config.toml
d_mlp = 704
positions = "rope"
rope_base = 10000.0
Each number is 128 + 24 x the weight over its row's rms, rounded and kept within 0 to 255. Layers, rows and columns count from 0. The size above them is the row's rms in percent of the matrix's.

# layer 5 MLP gate, 704x256, rms 0.115, rows 648-665, columns 128-255
size [108  85 108  98  98  96 102 103  98 106 104  87  96  95 102  94 101 102]
[[165 143 151 160 131  89 129 112 150  86 161 116 115 109 143 106 141 188 105 142 149 109 141 120 136 123 107 133 116 109 121 183 108 156 107 131 117 161 127 146 148  94 141 147  99 126 114 142  96 167 138 153 151 148 105 109 102 115 122 100 114 171 133 136 168 151 126 104 118 135 132 131 140  90 118 115 110 161 102 122 141 117 132 148 154 105  91 110 128 151 123 115  69 125 104 121 123 150 144 144 140 117 124  94 122 155 181  98  97 111 159 160  81 120  98 103 127 157 131 150 129 128 138 115 100 121 148 103]
 [ 70 133 139 123 147 123 111 135 123 144 145 110 130  88 111 115 152 162 134 135 141 122  87 129  95  97 121 136 135 136 191 126 135 130  82 147 141 139 141  97 139 135 151 143 118 170 111  83  98 128 126 144 131 153  90 124 190 123 141 139 144 137 115 117 141 134  99 133 104 147  90 125 180 120 127 126 119 128 125 122 155 147  99 152 129 137 150 117  97 103 110 115  89 157 127 148 122 127 186 166 156  92 104 137 117 164 102  57 125 148 138 116 148 113 133 173 123  85 141 103 124 103 142 111 146 112 191 141]
 [112 152  87 156 136 106 109  96 160 125 118 154 137 152 122 148 131 174 129 154 146 125 121 114 182 162  70 116 135 143 154 119 115 158 159 152 131 114 167 143  88  65 163 165 139 151 145 117 141 147 159 114  90 155 111 100 104 142 113 110 133 160  83  88 126 101 110 158 121 147 170 123 150 122 110 114 138 151 155 128 110 138 174 131 155 100 110 141 110 131 141 121 144 122 142 124 119 120 114 134 131 127 158 157 178 147 108 125 125  87 166  89 105 122 147 129 174 150 115 152 150  98 170 151 169 161 114 120]
 [154 145 117 135 129 140 113 127 108 129 132 155 124 104  92 139 114 111  95 107 160 100 132  49 143 127 126 164 150 129 104 118 149 150 101 149 142 100  68 129 120 118 121 125 120 123 131 142 147 155 141 108 132 108 105 167 113 123 134 105 132 159 103 137 160 137 137 137 170 171 137 122 110 123 100 135 111 101 176 119  92 106 154 125 128 189 114 112 162 115 105 100 129 136 124 146  92 108 115 116  89 116 148 110 165 134 154 129 115 115 123 119  84 105 101 130 164 132 177 163 137 102 136 132 141 132 120 142]
 [106 109  89 148 121  98 159 160 106 136 113 133 153 121 148 126 148 148 148  98 138  98 156 122 180 152 137 182 136 117 127 110 128 174 128 120 136 150 146 119 106  98 124 167 137  72 109 132  96 129 129 156 100 115 117 118 162 108 146 103 116 144 143 131 156 120  82 123  71 175 152 112  91 113 154 127  68 141 127 128 125  86 145 136 130 147 118 123 156 136 133 108 139 153 130 145 126 130 129 138  78 119 143 113 156 106 121 117 112 120 147 155 119 121 141 145 140 135  89 158 118  95 130 106 113 149  84 133]
 [155 128 155 107 114 150 146 110 112 138 110 143 108 166 140 172  76 113 109 143 110 113 141 171  99 104  98 128 114 119 134 129 129 124 124 176 167 115 125 147 128 117 135 118 148 129 145 141 130 122  86 100 167 129 166 151 153 143  94 125 124 140 119 150 143 131 106 136 112 103  95 123 169 129 140  65 161  90 146 130  99 146  91 143 116 163 111 178 123 146 122  87  71 115 131 147 105 125  73 124 147 148 149  86 150 117 134 127 145  89  88 178 114 111 102 123 111 154 140 141 139 100 136 161  82 156  97 150]
 [136 121 146  97 115 141 131  94 156 116 101 121 153 122 139 150 110 119 158 149 120 134 126 125 117 102 100 120 130 119 109 111 125 119 118 131 111 139  90 122 122  96 153 127 108 138 118 108 110 130 110 125 159 148 140 119 141 127 113  83 104 102 128 109  99 106 134  79 113 115 122 119 132 139 160 154 125 126  93 178 124 127 180 143 131 116 106  52 109 182 114 117 119 137 139 137 153 107  94 114 117 163 116 127 120 131 122 155  86 123 114 145 114 177 111 151 146 130  83 121 102 125 112 129 131 160 161  87]
 [135 144 105 158 138 121 132 136 142 106  91 118 145  89 132 146 144 123 129 100 128 143 175 122 119  79 116 161 160 187 102 129 146 118 127 151 135 100 161 104 119  96 143 131 113  93 140 101 100 140 130 157 135 154 170 127 121 144 157 141 145  93 100 146 137 103 145 122 123 123 101 126 119 134 186 118 125 149 101  92 127 124 113 170 170  83 134 127 157 117 117 163 139 110 140 116 161 122  78 109 109 100 154  67 144  94 127 172  92 104 115 112 105 137 138  93 147 107 135 129 118 117 156 121 116 158 148 133]
 [ 96 131 132 144 115  68 132 136 110  95 134 160 110 127 108 133 117 166 139 103 131 149 154 133 137 115 118 140 153 129 153 156 126  96 134 121 119  96 144 134 126 135  94 134 143  48 113 152 127 125 124 149 114 152 129 182 129 144 123 160 136 142 101 128 176 123 113 145 118 130 133 113 131 155 131 115 145 144 134 126 132 106 101 136 159 131 141 199 132 146 131 104 125 113 126  78  95 121 109 119 156 128 142 160 110 139 135  90 135 159 124  74 146 106 168 115 111 104 101 147 125 137 202 174 130 124 110 197]
 [147 135 159 159 131 120 139 121 156 149 125 157 157  77 143  82  99 139 125  87 129 136  80 116 115 114 116 110 185  97 145 131 114 133 150 156 140 111 164  67 106 154 121 119 117 162 120 116 159  91 152 153 105  74  83 127  78 113  96 102 112 129 141 121 123  67  88 130 173 144 142 107 117 133 164  95 108 122 156 135  92 135 126 162 117 158 121 132 110 126 126 160 119 130 127 127 122 137 119 104 115 155 154 150 137 101 169 127 110 114 131 144 117 139 140  78 198 125 161 168  80 111 108 114  90 160 122 144]
 [112 133 126 175 121 156 102  95 134 107 124 105 136 167 186 119 121 136 105 144 108 145 142 133 135 139 136 103 103 139 180  56 132 155 149  97 132 144 156 117 120 108 140 117 148 107 120 136  99  81 137 187 171 140 132 142 162 133 113 202 140 107 140 127 154 134 111 124 136 107  91 116 148  81 118 122 115 160 100 146 156 104 115 162 158 112 145 153 112 120 116 115  91 119 150 141 130  78 146  93 137 112  86 125 122 114 179 138 158 106 120 131 159 116 118 135 148 150 168 114  86 121 164 147 119 122  98 145]
 [124 153 106 151 137 140  90 144 109 180 108 103 121 134 144 113 106 150 138 142 146 121 118 139 126 110 157 121 120 102 116 111 164  92 149 170 131 164 110 143 112  99 112  88 113 115 135 113 130  95 105 140 103 164  96 129 118 134 184 132  84 150 117 172 145 116 136  80 135  89  96 130 100 117 146 153 140 100 163 141 112  85 125 130 127 122 108 129 128 146  87  77 136 136 128 133 129 126  91  97 154 118 142  85 162 135 147 142 169 110  97  80 139 132  96 120 140  76 103 134 130 100 146 126 150 119 115 159]
 [141 144 128  73 111 126  97 121 116  78 131 106 100 125 167 117 117 115 120 131  97 147 131 130 132 106 100 134 115 191 134 138 123 137 135 141 120 138 102 129 123 114 156 130 111 104 120 139 152 105 125 130  99 152 142 123 102 140 104 136 140 150 139 148 139 125 129 130 101 105 122 101 156  98 120 139 156 127 140 136 136 166  87 162 127 164  99 169  99 112  89 124 161 149 114 139 114 141 123 118 105 140 179 152  83 111  94 117 170 131  90 127 157 131 165 150 153 104 168 111 145  88 151 126 121  99 130 136]
 [116 123  92 110  79 130 138 107 132 133 100 141 108 104 123 105 115 149 130 164 177 138 113 181 151 145 114 100 156  98 104 110 140 140 136  91 137 113 157 160 139  67 117 132 103 151 111 101 124 128  79 127 137 107 141 110 195 117 110 118 126 182 102 133  91  96 141 130 160 200 117 103 129 119 169 149 152  74 124 100 147 127 142 163 132 110 148 119 123  92 113 133 135 138 163 117 129 143 168 160 108 128 148 180 145 126 153 170 134  51 147 158 128 151 107  98 123 140 105 152 124 151 114 114 140 103 131 151]
 [154 144 114 111 125 100 114 143 137 177 128 131 118 126 179 136 104 131 115  80 128 157 135 129 128 113 174 105 137 119 138 160 146 100 122 122 157 147 124 149  83 122 148 154 163 128 144  78  94 138 121 110 116  81 138 129 152 174 149 136 138 137 126 144 137 150 113 130 144  90 156 143 123 117 123 163 140 136 111 106 109 137 104 137 131 108 122 104 132  91 152 136 174 154  94 114 151 164 106 128 183 106  83 117 108 157 110 152 104 131 200 114  82 127 101 136 167 124 139 112 100 131 131 159 110 120 102 141]
 [100  97 140 144 108 123 135 114 124 101  71 118 116  86 116 161 109  95 129 132 112 101 119 131 150 154 143 156 124  92 150 152 121 130 142 115 128 119 127 129 128  91 130 190 174 109 123 142 145 131 129 104 100 116 134 158 185 122 135 156 143 125 126 127 151 114 174 101 131  64 116 148  88 150 112 121 128 174 147  98  89 100 165 120 144 111  96 147 152 155 137 119 153  88 148 139 138 139 175  86 147 120 127 118 101 127  62 116 131 104 103  81  69 172 119 100 124 154 145  95 134  74 167 119 184 129  74 128]
 [109 158 113 144 119 150 119 119 168 119 109 128 104  95 141 171 146 124 168 129 160  83 111  94  97 131 173 113 149 115 126 101 106 110 101 165 135 133 121 125  82 115 134 139 139 145 114  99 112 125 155 133 119 120 118  72 135 131 125 138 129 111 110 112 135 132 134  80 133 116 104 165 127 136 143 114 109 101 140  90 138 128 139 119 129  86 168 115 155 103  87 116 108 102 149 143 138 153 126 114  93 130 137 123 111 131 119 128 122  93 157 132  97 132 173 131 120 136 153 148 124 138  66 142 160 128 190 138]
 [147 130 189 146 124 101 165 121 142 164 156 160  99 130 130 121 160 110 111 151 116 158 112 129 157 113  92 138 131 131 132 127 108 160  65 129 139 152 103 116 155 143 108 122 106 185 132 127 119  99 166 168 108 128 126 142 113 147 145 146 180 108 129 144 116 102 118 157 102 177 107 148 111 123  75 108 127 106 134 116 119 154 150 164 164 158 114 141 135 108 158 137  75 133 149 160 127 121 124  86 117 151 129 133 132  93 141 145 103 149 136 162 140 118 138 129 185 115 136 142 151  94 156 125 115 112  87 127]]
# layer 5 MLP up, 704x256, rms 0.114, rows 648-665, columns 128-255
size [102  91 106  97  95 100 102 102 103  99 101  89  80  95 102  95  88  98]
[[ 83 126 133 106 151 132  93 103 111 119 103 118 176 106 113 148 155 111 167  70 116  98 118 126 129 169  95 104  62 120 103 141 135  92 100 141 122 129 155 138 127 100 165 150 155 112 138 153 109 164 107  93 134 112 142 132 127 155 129  80 146 117 133 134 106 109 117 135  83  88 160 100 145 156 116 126  93 121  96 121 189 138 138 110 110 137 139 164 156 124 147  87 137 141 110 119 147 124 155 112 134 133 114 100 142 134 106 145 124 175 111 102 136 144 167 167 113 113 109 133 122 120 172 104 127 149 132 105]
 [ 97 129 138  91 131 142 127 133 101 116 129 126 165 112 127 133 179  80 132 114 128 130  98 100 158 101  95 161  94 173 127 178 139 121 113 143 109 135 116 101 175 149 134 147  86 133 129  95 109  53 141 151 119 100 146 119 165  93 132 131 157 134 122 184 161 147 104 157 123 100 102  89 155  95 141 119 144 182  86 141 176 168  91 120 134 149 111 130  77 137 123 130  92 142 146 161  81 159 174 146 141 141 146 126 103 137 115  87 124 139 119 108 115 134 122 137 162 111 165 107 125 131 138 125 142 163 130 137]
 [102 160 130 142 136 114 118 126 137 152 102 139 123 106 122  99 155 165 137 147 145 110 111 128 173 150 105 115 132 142 105 170  76 113 165 155  92  93 100 147  89  89  94 159 108 128 152 150 123 128 139 113 109 133 118 132 125  79 177  95 105 124 169 173 125 112 132 160 117 121 168 157 144 146 108 137 124 168 135 111 100 125 126 161 158 115 173 157 131  87 175 115 145 114 134 143 118 105 172 103 131  43 135 120 146 136 118 124 148 133 109 122 112 110 129 151 123 162 134  77 121  93 147 129 161 118 103 106]
 [143 143 146 106  98 141 140 125 128 133 168 128 116 173 132 131 127 141  74 204 104 164 124 170 142 135 146 116 153 110 124 146 115  98 140  74  79 144 124 119 136 118 133 172 133  94 136 135 101 112 110 139 105 107  95  80 151 150 139 115 144  98 111 111 138 118 138  89 123 149 164  99 123 133 171 130 142 120 120 178 119 147 110 132 140  99 109 141  94 127 140 140 134 134 118 155 143 158 118 140 126 123  86 117 103 107 129 101 131 116 118 152 134 107 147 119 149  91 121  97  98 116 114 115 114 116 137 105]
 [ 86 119 141 140 103 128 149 167  88 114 129 124 133 129 122 127 113 113 141 120 124 110 125 117 162 138 140 117 147 129 119 143 150 117 158 126  72 181  87 149 112 131 117 145 168 117 116 142 137  88 125 139 132 117  96  97 138 111 145 111 145 152  88 121 125 134 119 130 132 169 123 129 105 171 127 149 146 116  95 123 117 114 154 128 154 135 118 147 132 159  77 103 107 114 107 104 105 140 140 115 106 147 107 154 112  66 130 163 149 134 112 161 125 123  80 165 150 157 108 136 152 130 160 140 143 148 137 123]
 [129 114 114 114  96 135 147 123 111 132 137 107 107 163 152 128 148 161 131 123 100 137 133 122 168 185 148 168 132 112 130 142 137 118 117  64 112 130 109  91 127 146 115 141 116 122 128 123 153 119 158 188  99 168  97  95 110 113 145 164 130 108 165 159 126 111 142 102 144 120 148 112 152 143 109  98 118 150 122 114 120 120 123 135 143 108 106 123 159 134 127 134 125 100 123 188 139 150 144 114 133  93  84 150 150  52 125 105  98 101 146 121  98 136 160 120 131 141 138 104 100 116 132 114 160 127 110 109]
 [146 125 141 161 114  97 104 157 122 174 176 106 129 121 105 142 168 101  66 157 142 116 134 114 135 126 192 129 125 143 116 140 148 158 148 113  94 145 137 167 125 124  87 142 128 118 149 139 138 137 169 118 111 117 107 153 149  87  99 103 115 128 105 146 150  77 123 122 140 127 117 111 123 136 116  71 133 110 162  92 108 134  99 114 124 169 115 178 140 108 136  96 169 148 129 157 105 130 151 143 109 143 184 163 134 124 121 125 133 143 123 141 132 111 168  98 111 145 129 163 155 138 123 142 168  97  97 155]
 [101 118 111 120 129 127 108 130  98 135  82 192 110 133 105 169 158 119 125 131 143 128 120 104 145 154 166 120 122 111 161 135 155 110 167 131 139 118 106 138 116 161 118 118 146 148 134 150 187 142  90 101 112 143 125 115 106 133 134 162  93 107 146 115 115 158  42 223 148 111 117 119  82 110 139 142 128 116 178 128 161 128 130 105 141 152 125 168 137 110 137 121 125 163 133 137 117  68 107 151 125 146 143 144 135 117 125 125 130 162 115 124 125 150 154 130  88 136 145 178 178 114 139 107 147 103 136 124]
 [142 147  99 114 148 144 156 102 162  95 103 138 168 102 134 120 126 124 140 164 156 142 121 124  95 112 154 126 113 164 110 153 139 134 115 108 104 164 114 155 135 117  96 138 153 141  91 147 117 114 122 141 135 102 117 135  97 106 122 103 150 141 136 130 139 162 109  98  86 152 116 115 149 116 127 107 130  99 129 116 139 103 166 119 135 116 162  82 119 176 167 119 161 113 175 150 132 135 135 114 134 144 100  89 166 123 144 166 142 109 113 181 159 141  74 151 140 129  84  90 134 149 130 104 101 170 153 106]
 [105 115 120 118 121 145 118 117 140 113 108 102 127 163 168  94 143 120 117 130 110 174 140 171 130 127 129 121 168  87 124  98 110 117 124 153 124 156 150 103 148 134 146 135 132  41 152 159 132  96 121 112 106 133 137  97  99 147 144 101 136 109 137 124 187 123 128 121 129 133 116  96 127  97  99 116 115 156 101 154 199 187 164 143  98 110 120  70 147 130 112 118 141 116 114  77 126 100 127 123 157 134 116  91 140 161 150 133 173 105 129 153 110 134 155 103 145 109 119 146 175 136 165 118 127 132 156 125]
 [139  98 131 163  91 154 156  86 143 149 182  97  94 150 157  14 145 141 115 141 137 137 176 157 152 145  98 142  92 134 136 113  91 115 109 137 133  81 149 146 122 109  96 122 142 144 130 163 144 126 151 123 122 126 127 113 156 137  98 131 113 138 118 130 152 107 134 138 141 141 124 133 169 110 159 114 110 149 130 111 156 134 136 121 121 159 156 176  85 119 164 125 119  71 117 134 127 117 142 119  74  81 117 129 133 121 149 134 126 135 111 153 126 125 150 113 144 126 113 131 117 168 122 135 151 170 116 129]
 [150 122 137  67 102 130 128 126 133 100 165 137 166 115  97 153 129  88 166  81  96 125 149 131 142 110 100 139 144 160 113 109  78 192 112 136 135 110 157 121 151 138 172 131 145 146 142 137 148  98 113 143 133 142 130 121 170 145  97 135 164 134 120  96 113 167 107 155 168 170 123 107 153 122 132 130 129 155 122 133 113 127 122 147 170 149 139 118 115 129 155 177  68  93  98 149 132 151 129 163 117 134 110 130  95 149 135 152  70 157 162 129 107 129 148 117 110 175 167 106 139 109 147  89  73 156 126 131]
 [ 66 115 105 187  98 143 158 151 119 144 100 168 153 126 124 120 132 148 126 131 155 130 160 124 169 144 120 152 111 118 124 140  85 132 141 133 150 132 147 139 130 121 114 136 119 110 112 126  97 134 147  96 129  82 121 185 146 118 146 134 134 116 133 107  97 103 124 121 125 146 132 126 120 118 104 137  94 159 132 159 129 112 143 137 137  79 124 100 128 114 109 137  89 153 110 105 121 136 149 114 147 109 101 132 163 135 151  88  93 135 175  67  98 119  83 160  89 148  86 119 162 181 160  74 107 170 106 156]
 [131 101 142 142 163 130 119 128 172 124 143 166 105 158 130 103 183 113  79 102 111 115 132 136 118 118 112 156  85 151 109 119  73 118 115 163 120 104 100  74 104 120 116 147 141  99 180 115 117 125 139 117 132 191 129 142 136 118 143 157 143  88 105 134 104 148 138 107 107 134 138 117 200 132 112  96 134 139 138 117  94  78 146 122 119 117 103  83 134 144 174 119 143 120 117 123 167 102  89 141 153 134 143 133 123 114 114 124 159 117 167 104 136 156 111 118  98 146 168 125 118  90 130 119 101 126 162 124]
 [ 92  68 128 127 118 155 141 127 116 105 141 146 128 138 131 108  91 128 134 127 126  92  96 113 120 125 109 138 125 137 147  79 152 129 121 135 112 128 145 113 203  91 168 110 119 110  97 115 107 107 121 110 156 128 103 162  93  65  90 132 137 138 125 152 109 147 108 124 104 126  79 122 110  73  98 112 144  80 136 111 145 104 120 100 144 151 101 153 128 109 116 144 137 109 138 124 129 103 131 156 139 130 167 131 112  94 160 124 155 140  80 101 154  94 106 117 108 144  97 124 138  89 137 103 164 157 155  98]
 [144 164 143 155 164 122 140 153 153 140 130 127 115 125 174 106 106 125 149 160 153 122 148 121 163 180 161 178  96 120 112 121 142 150 118 108 142 145 122 124 125 120 109 162 141  99 194 148 174 116 136 108 109 122 116 148 154 128 146 136 142 150 100 123 169 120 159 136 139  80  84 120 124 139 152 157 127 147 153 148 109 109 144 116 181 124 111 134 144 119 147  97 151 131 124 193 126 157 153 146 128 157 122 108 127 145 152 110 144 149 137  92 141 148 111 128 163 138 150  91 149  88 138 121 120 127  89 148]
 [135 126 154 135 116 113 158 155 150 152 154 126 179 128 133 108 138 158 172 125 106 130 179 142 111 146 113 117 159 119 110 128 129 162 119 139  89 117  98 117 116 122 123 146 109 184 116 118 137 132 132 108 142 123 116 130 155 155 184 139 113 112 110 109 102 112 112 149 111 124 110 129  98 157 109 125 164 130 138 151 165 141 125 144 117 168 122 125 105 123 205 182 110 103 110 130 128 160 139 159 123 139 120 172 118 110 163 140 163 151 129 128 157  90 117  89 135 144 121 133 159 116 150 116 127 115 119 172]
 [141 101  82 135 124 143 122 127 174 126 141 177 147  93  99 133 179 119 130  85  78 162 139 140 110 163 120 107 118 124  80 137 135 130 144 109  99 119 139 154 179 103 139  95 131 163 130 110  76 100 137 130  98 129 178 133 110 150 118 123 143  61 107 122 126 118 119 110 140  95 114 175 118 112 134 128 141  62 103 156 145 134 141 125 148 151 166 128 126 130 147 133  88  75 114 117 102 123  93 112 135 105 135  77 135  92 156 166  94  73 140 114 115 123 107 106 148 117 129 148 152 121 109 142  86 109 134 132]]
# layer 5 MLP down (transposed), 704x256, rms 0.108, rows 648-665, columns 128-255
size [106  94 107 101  97  97  98 102  95 105 102  95  93  98 100  98  96  99]
[[106 147  98  88  83 119  63 153 166 154 112  90 141  85 122 113 175 115 156 118 149 154 107 123 119  85 149 124 132 143 118 154 111 112 118 114  96 153 135 165 128 156 124  98 118 101 148 138 126 104 133 138 180 102 124 124 134  86 125 114 108 144 130 157 102 156 152 132 136 150 163 111 150 109 121 150 140  90 133 154 142 158 135 133  63 160 168 157 121 101 144 131 151  88 142  87 126 100 156 147 112 120 132 155 116 145 144 110 155 152 169 168 132 132 128 132 167 122 159 113 107 135 148 130 154 103 111 165]
 [135  92 128 110  74 136 168 114 175  97 126 148 147 120 152 127 177  94 106 101  85 142 111 143 110 161 114 118 137 172  94 140 138 149 143 125  95 172  93 120 142 113 139 141 130  80 135 103 131 118 120 101 124 117 149 115 108 129 147 158 137 105 131 167 115 116 148 134 139 114 132 122 133 129 110  62 131 132 122 198  87 126 129 161  96 162 114 120 129 122 173 114 124 113 116 126 118 150 155 128 134 167 132 102 109 120 144 156 146 133 125 111  79 120 135 120 145  78 153 102 134 150 108  86 120 146 124 165]
 [108 120 150 126 156 128 138  93 139 140 129 131 140 135  76 107 132 127  94  97 130 138 122 127 155 110  99 142 144 150 108 173  94  89 166 127 131  65 107 106 175 120 198 135 102 138 118 112 143  93 152 145 122 109 113 163 144  99 132 115 154 161  89  76  97 119 120 130 151 137 104 155 150 140 126 122 134 119 166 119 135  92 162  89 100 138 102 134  97  89 160 108 174 114 116 125 110 105 181 110 136 112 154 124 161 153 160 105  74  95 140 121 106 123  96 163 137 102  82 122 166 128 152 133 143  84 130 151]
 [161 134 134 157  68 161 134 142 126  90 144 180 100  98 119 122 162 151 109 161 142 104 161 124 132 128 147 171 189 123 131  98 139 154 122 164 128 153 144 118 163 142  90 126 155 142 133 142 136 148  83  99 122 125 120 104 132 130 128 115 127  91 130 148 153 135  91 148 107 125 117 101 132 171 138 110 107 132 142 173  82  87 160  96 148 127 106 113 130 126  97 127  98 154 143 131  81 111  92  99 106 103 115 115 136 116 188 115 119 125 120 118  83 105 163  93 164 104 165 170  95 125  90  81 140 134 121 127]
 [120  97  81 144 135 124 113 134 125 132 108  89 139 154 136 179 159 139 142 107 106 115 165 124 121 167 132 143 156 152 183 135 137 173 102 136 136 114 146 147 116 102 132 100 111 117 122 136 154 150 113 124 154 167 159 112 124 115 144 134 105 134 110 140 149  78 141 150 117 110 127 127 106 130 113 117  93 163 133 148  84 145  97  72 115 130 114 123 136 157 127 144 164 110 144 123 145 151 136 159 116  84 117 106 105 112 145 118 100  92 176 111 145 111 106 139 184  95 142 139 154  90 149  83 121 108 115 153]
 [101 124 115 136 125 122 119 151 141 163 171  96 128 101 130 131  81  74 123 106  77 185 113 130 141 122 127 164 120 150 102 103 137 119 162 128 117 111 126 132 150 133 123 137 117 166 105 137 148 107 113  94 146 124 157 154 119  79 132 106 136 130 126 102 122 146 128 124 120 167  86 127 105 124 131 149 160 131 139 110 183 145  91 133 154 117 138 156 108 122 130 111 124 156 154 100  84 148 146  70 124 124 144 138 115 126 110 162 124 169 115 144  93  93 100 122 154 129 134 134 143  74 115 142 101  93 175 138]
 [123 133 141 112 124 155 130  63 127  84  88  99 122 138 122 138 129 155 136 112 132 117 134 132  75 112 109 132 148 118 110 133 134 119 121 141 112 142 128 137 116  89 143 122 133 147 118  83 133 124 131 110 119 123 137 143 153 120 130 101 143 107 138 128  71 161 173 121 148 155 156 102 111 143 168 176 170 141 146 140 104 123 135 123 105 109 129  76 169 141 119 139 119 128 133 153 140 107 129 118 131 126 135  93 103 112 139 139 128  89  83 118 165 140 105 137 130 114  64 114 122  93 119 133 104 125 143 138]
 [136 128 168 107 136 136 116 136 101 144 126 162 173 133 129 143 152 112 118 123  85 133 145 133  80 146 117 148 137 172 150 129 114 139 113 146 105 162 141 119 131 154 150 137 149 125 118 159 102 141 129 133 105 118 127  88  95 105 129 102 137  68 130 101  97  81  87 103 118  93 145  78 180 120 165 140 128 138 133 145 135 138 134 108 102  81 130 109 148 203 157  82 120 155 105 151 101 114 138 118 121 152 114  94 103 143 103 135 125  75 174 140 124 149 149 113 117 111 162 123 127 165 130 138 111 119 131 150]
 [108  73 181 123 137 126 124 153 101 153 137 128 139 123  97 142 124 130 129 120 101  90 137 110 150 140  81 125 125 141 122  86 143 113 127 138 132 134 124 100 126 106 155 130 140 133 149 150 103 122  94 162  99 130 143 150 140 118 114 116 139 163 134 133 118 110 171 156 153  97  98 119 100 150 128 140  85 169  83 144 169 148 106 140 121 130 108 182 149  94  91 153  84 158 118 104 127  92 129 126 120 122 150 124 127 111 107 114 136 160  83  73  93  95 162  95 154  88 164 156 146 108 105 144 150 117 137 159]
 [141 125 159 167 101 101 129 151 163 142 161 128 153 105  91  75  94 204  98 125 139 133  92 162 179 133 114 121 148 114 112 128 116 142 130 156 100 106 210 154 119 125 124  94 131 122 129 132 146 139 170 129 181 117 137 110 101 112 131  91 121  87 108 148 152  93  78 132 140 168 115 107 132 163 141 113 127 146 143 121 151 142 123 159 133 168 114 159 109 140 111 130 118 145 143 154 177 148 132 126 119 150 120 103  80 142 156 141 145 148 104 138 149 133 173  82 111 112 165 122 106  93 131  89 140 164  99 117]
 [134 122 167 131 119 123 115 162 176 132 132 114 115 182 159 170 143 132 134 146 124 111 130 170 129 103 126 103 107 108 134 180 139 110 110 158  95 116 123 143 168 117 147 134 143  83 121 129 177 114 114 109 161 118 132 106 141 100 110 122  91 110 147 128 101 104 128 103  94 127 118 139 108 145 139 134  93 147  84 114 135 140 144 166 114 150 138 146 147 148 125  90 146 152 153 130  84 114 146 111  92  84  95 145 150 162 112 116 160 131 132 110 121 128  92 106  95  79 110 129 139 152 111 156 119 112 117 155]
 [156 165 150 148 116 105 120 117 113 143 111  99 144 123 110 136  94 150 114 184 145 134  87 120 132 104 168 106 153 108 128  98 142 101 140 117 113 183 137 128  73 109 120 148 101 155 154 136 137 112  81  85  96 152 109 123 116 108 163 175 118 152 112 180 179  94 123 122 130 102 116 116 119 161 161 141 132 140 173 160 125 104 134 113 135 134 146 156 126  99  78  74 131 119 122 136 130 110 107 122 133 137 157 118 127 121 143 141 159 103 109  85 104 119 116 152 142  97 110 146  94 112 198 106 145 131 120 168]
 [109 160  97 107 123  92 116 108 104 123  98 126 135 103 167 140 162 137 132 133  94 165 142 137 125 133 125 159 146 166 110 157 100 141 126 152 139 149 160 131 143 142 130 117 110  83 114 116 142 110 112  79  72 140 158 127 105 157  86 124 132 124  99 121 180 106 109 111 121  92 131  81 143 111 125 147 141 119 140 138 115 133 117 138 149 155 119 158 100 144 110 149 182 173  96 116 121 162 125 108 113 121 170 137 100 123 133 134 135 151 127 101 123 124 124 149 131 119 147 120 179 104 135 137 106 141 126 153]
 [ 85 145 150 135 120 148 125 113 112 101 148 125 122 101 125  91 153 131 107 143 122 141 163 160 117  79 109 111 121 102 124 133 137 174 161 166 121 121 165 123 116 132 136 107  99 156  94  72 139 145 161 136 116  98 132 138 163 114  88 123 115 140  84 144 126 103 153 144 143 153 146 114 127 101 125 153 142 131 138  98 119 105 136 148  51 107 148 137 137 112 122 113 182 119 125 145  98 124 170 135 117 136 145 148 133 108 130 187 130 165 144 117 171 108 108 145 144 134  94  89 117 173 149 135  83 121 190 156]
 [164 160 146 154  89 140 138 153 140 139  94 120  77  94 148 129  89 139 121 142 130 120 144  74 133 117 121 153 134  92 146 176 136 126 159  89 109 159 110 175  72 148 134 166 133 143 149 118 114 115 144 155 136 142  98 140 137 159 185  91  97  99 144 134 140 110 121 158 150 126 143 129 129 151 168 154 149 161 120 159 123 166 105 116 106 158 103  96 147 157 113 100 140 126 158  74 122 114 140 149 119 118  83 149 134 130 159 124  89 108 134 153 143 153 137 116 183 120 142 121  95 123 101 152 125 120 125 142]
 [165 124  91 106 152 156 109  84 134  95 160 144 125 135 122 141 138 100 129 127 129  63 101 117 119  90 115 100 155 147 103  96  98 124 120 153  78 109 116 134 136 147 148  78  73  95  82 126  68 147 137 140 131 128 163 151 131 150 161 134 132 107 160 141 110 143 117 128  88 168 126 124 129 114 120 132 155 120 119 148 154 114 124 167  93 148 123 107  52 135 118 185 105 130 113 138 167 122 113 102 127 146 145 145 133 144  83 138 113 135 149 126  98 166 139 131 121 152 108 136 134 129 105 107 135  97 133  71]
 [101 137 113 114 106 145 131 111 144 117 100  91 121  96 133 131 144 128 151 155 159 101 100 133 101 132 130 101 152 126  92 136 137 145  90 127 130 137 117 162  89 141 133 123 144 157 160  88 115 120 128 110 142  97 138  37 128 158 113 144  96 150 115 120 127 119 138 129 106 120 116 151 117 171 145 110 129 111 150 100 177 106 149 112 129 116 140 132 136  96 105 129 104 114 194 123 135 116 107 142 107 134 114 134 133 142  88 115 109 118 113 135  96 140 146 100 102 129 173 162 104 146 103 102 123 117 152 116]
 [126 145 102 119 169 149 116 124 136 113 145  93 134 139 169 121  47 130 145 162 130 135 152 167 143 137  88  79 123 157 142 117 140 126 126 178 138 117 161 182  94 119 140 110 134 147 108 136 123  75 132 150 164 117 163 117 133 104 102 173 138 158 109 135 140 154 126 116 113 117 105  71 144 111 130  91 130 167 198  89 130 118  94 133  50  85 128 171  79 104 105 147 153 115 146 131 116 134 106 135 133 133 176 134  97 167 122 118 149 114  86 140 125 134 156 124 125 113 165 108 101 163  96 102 163 161 138 123]]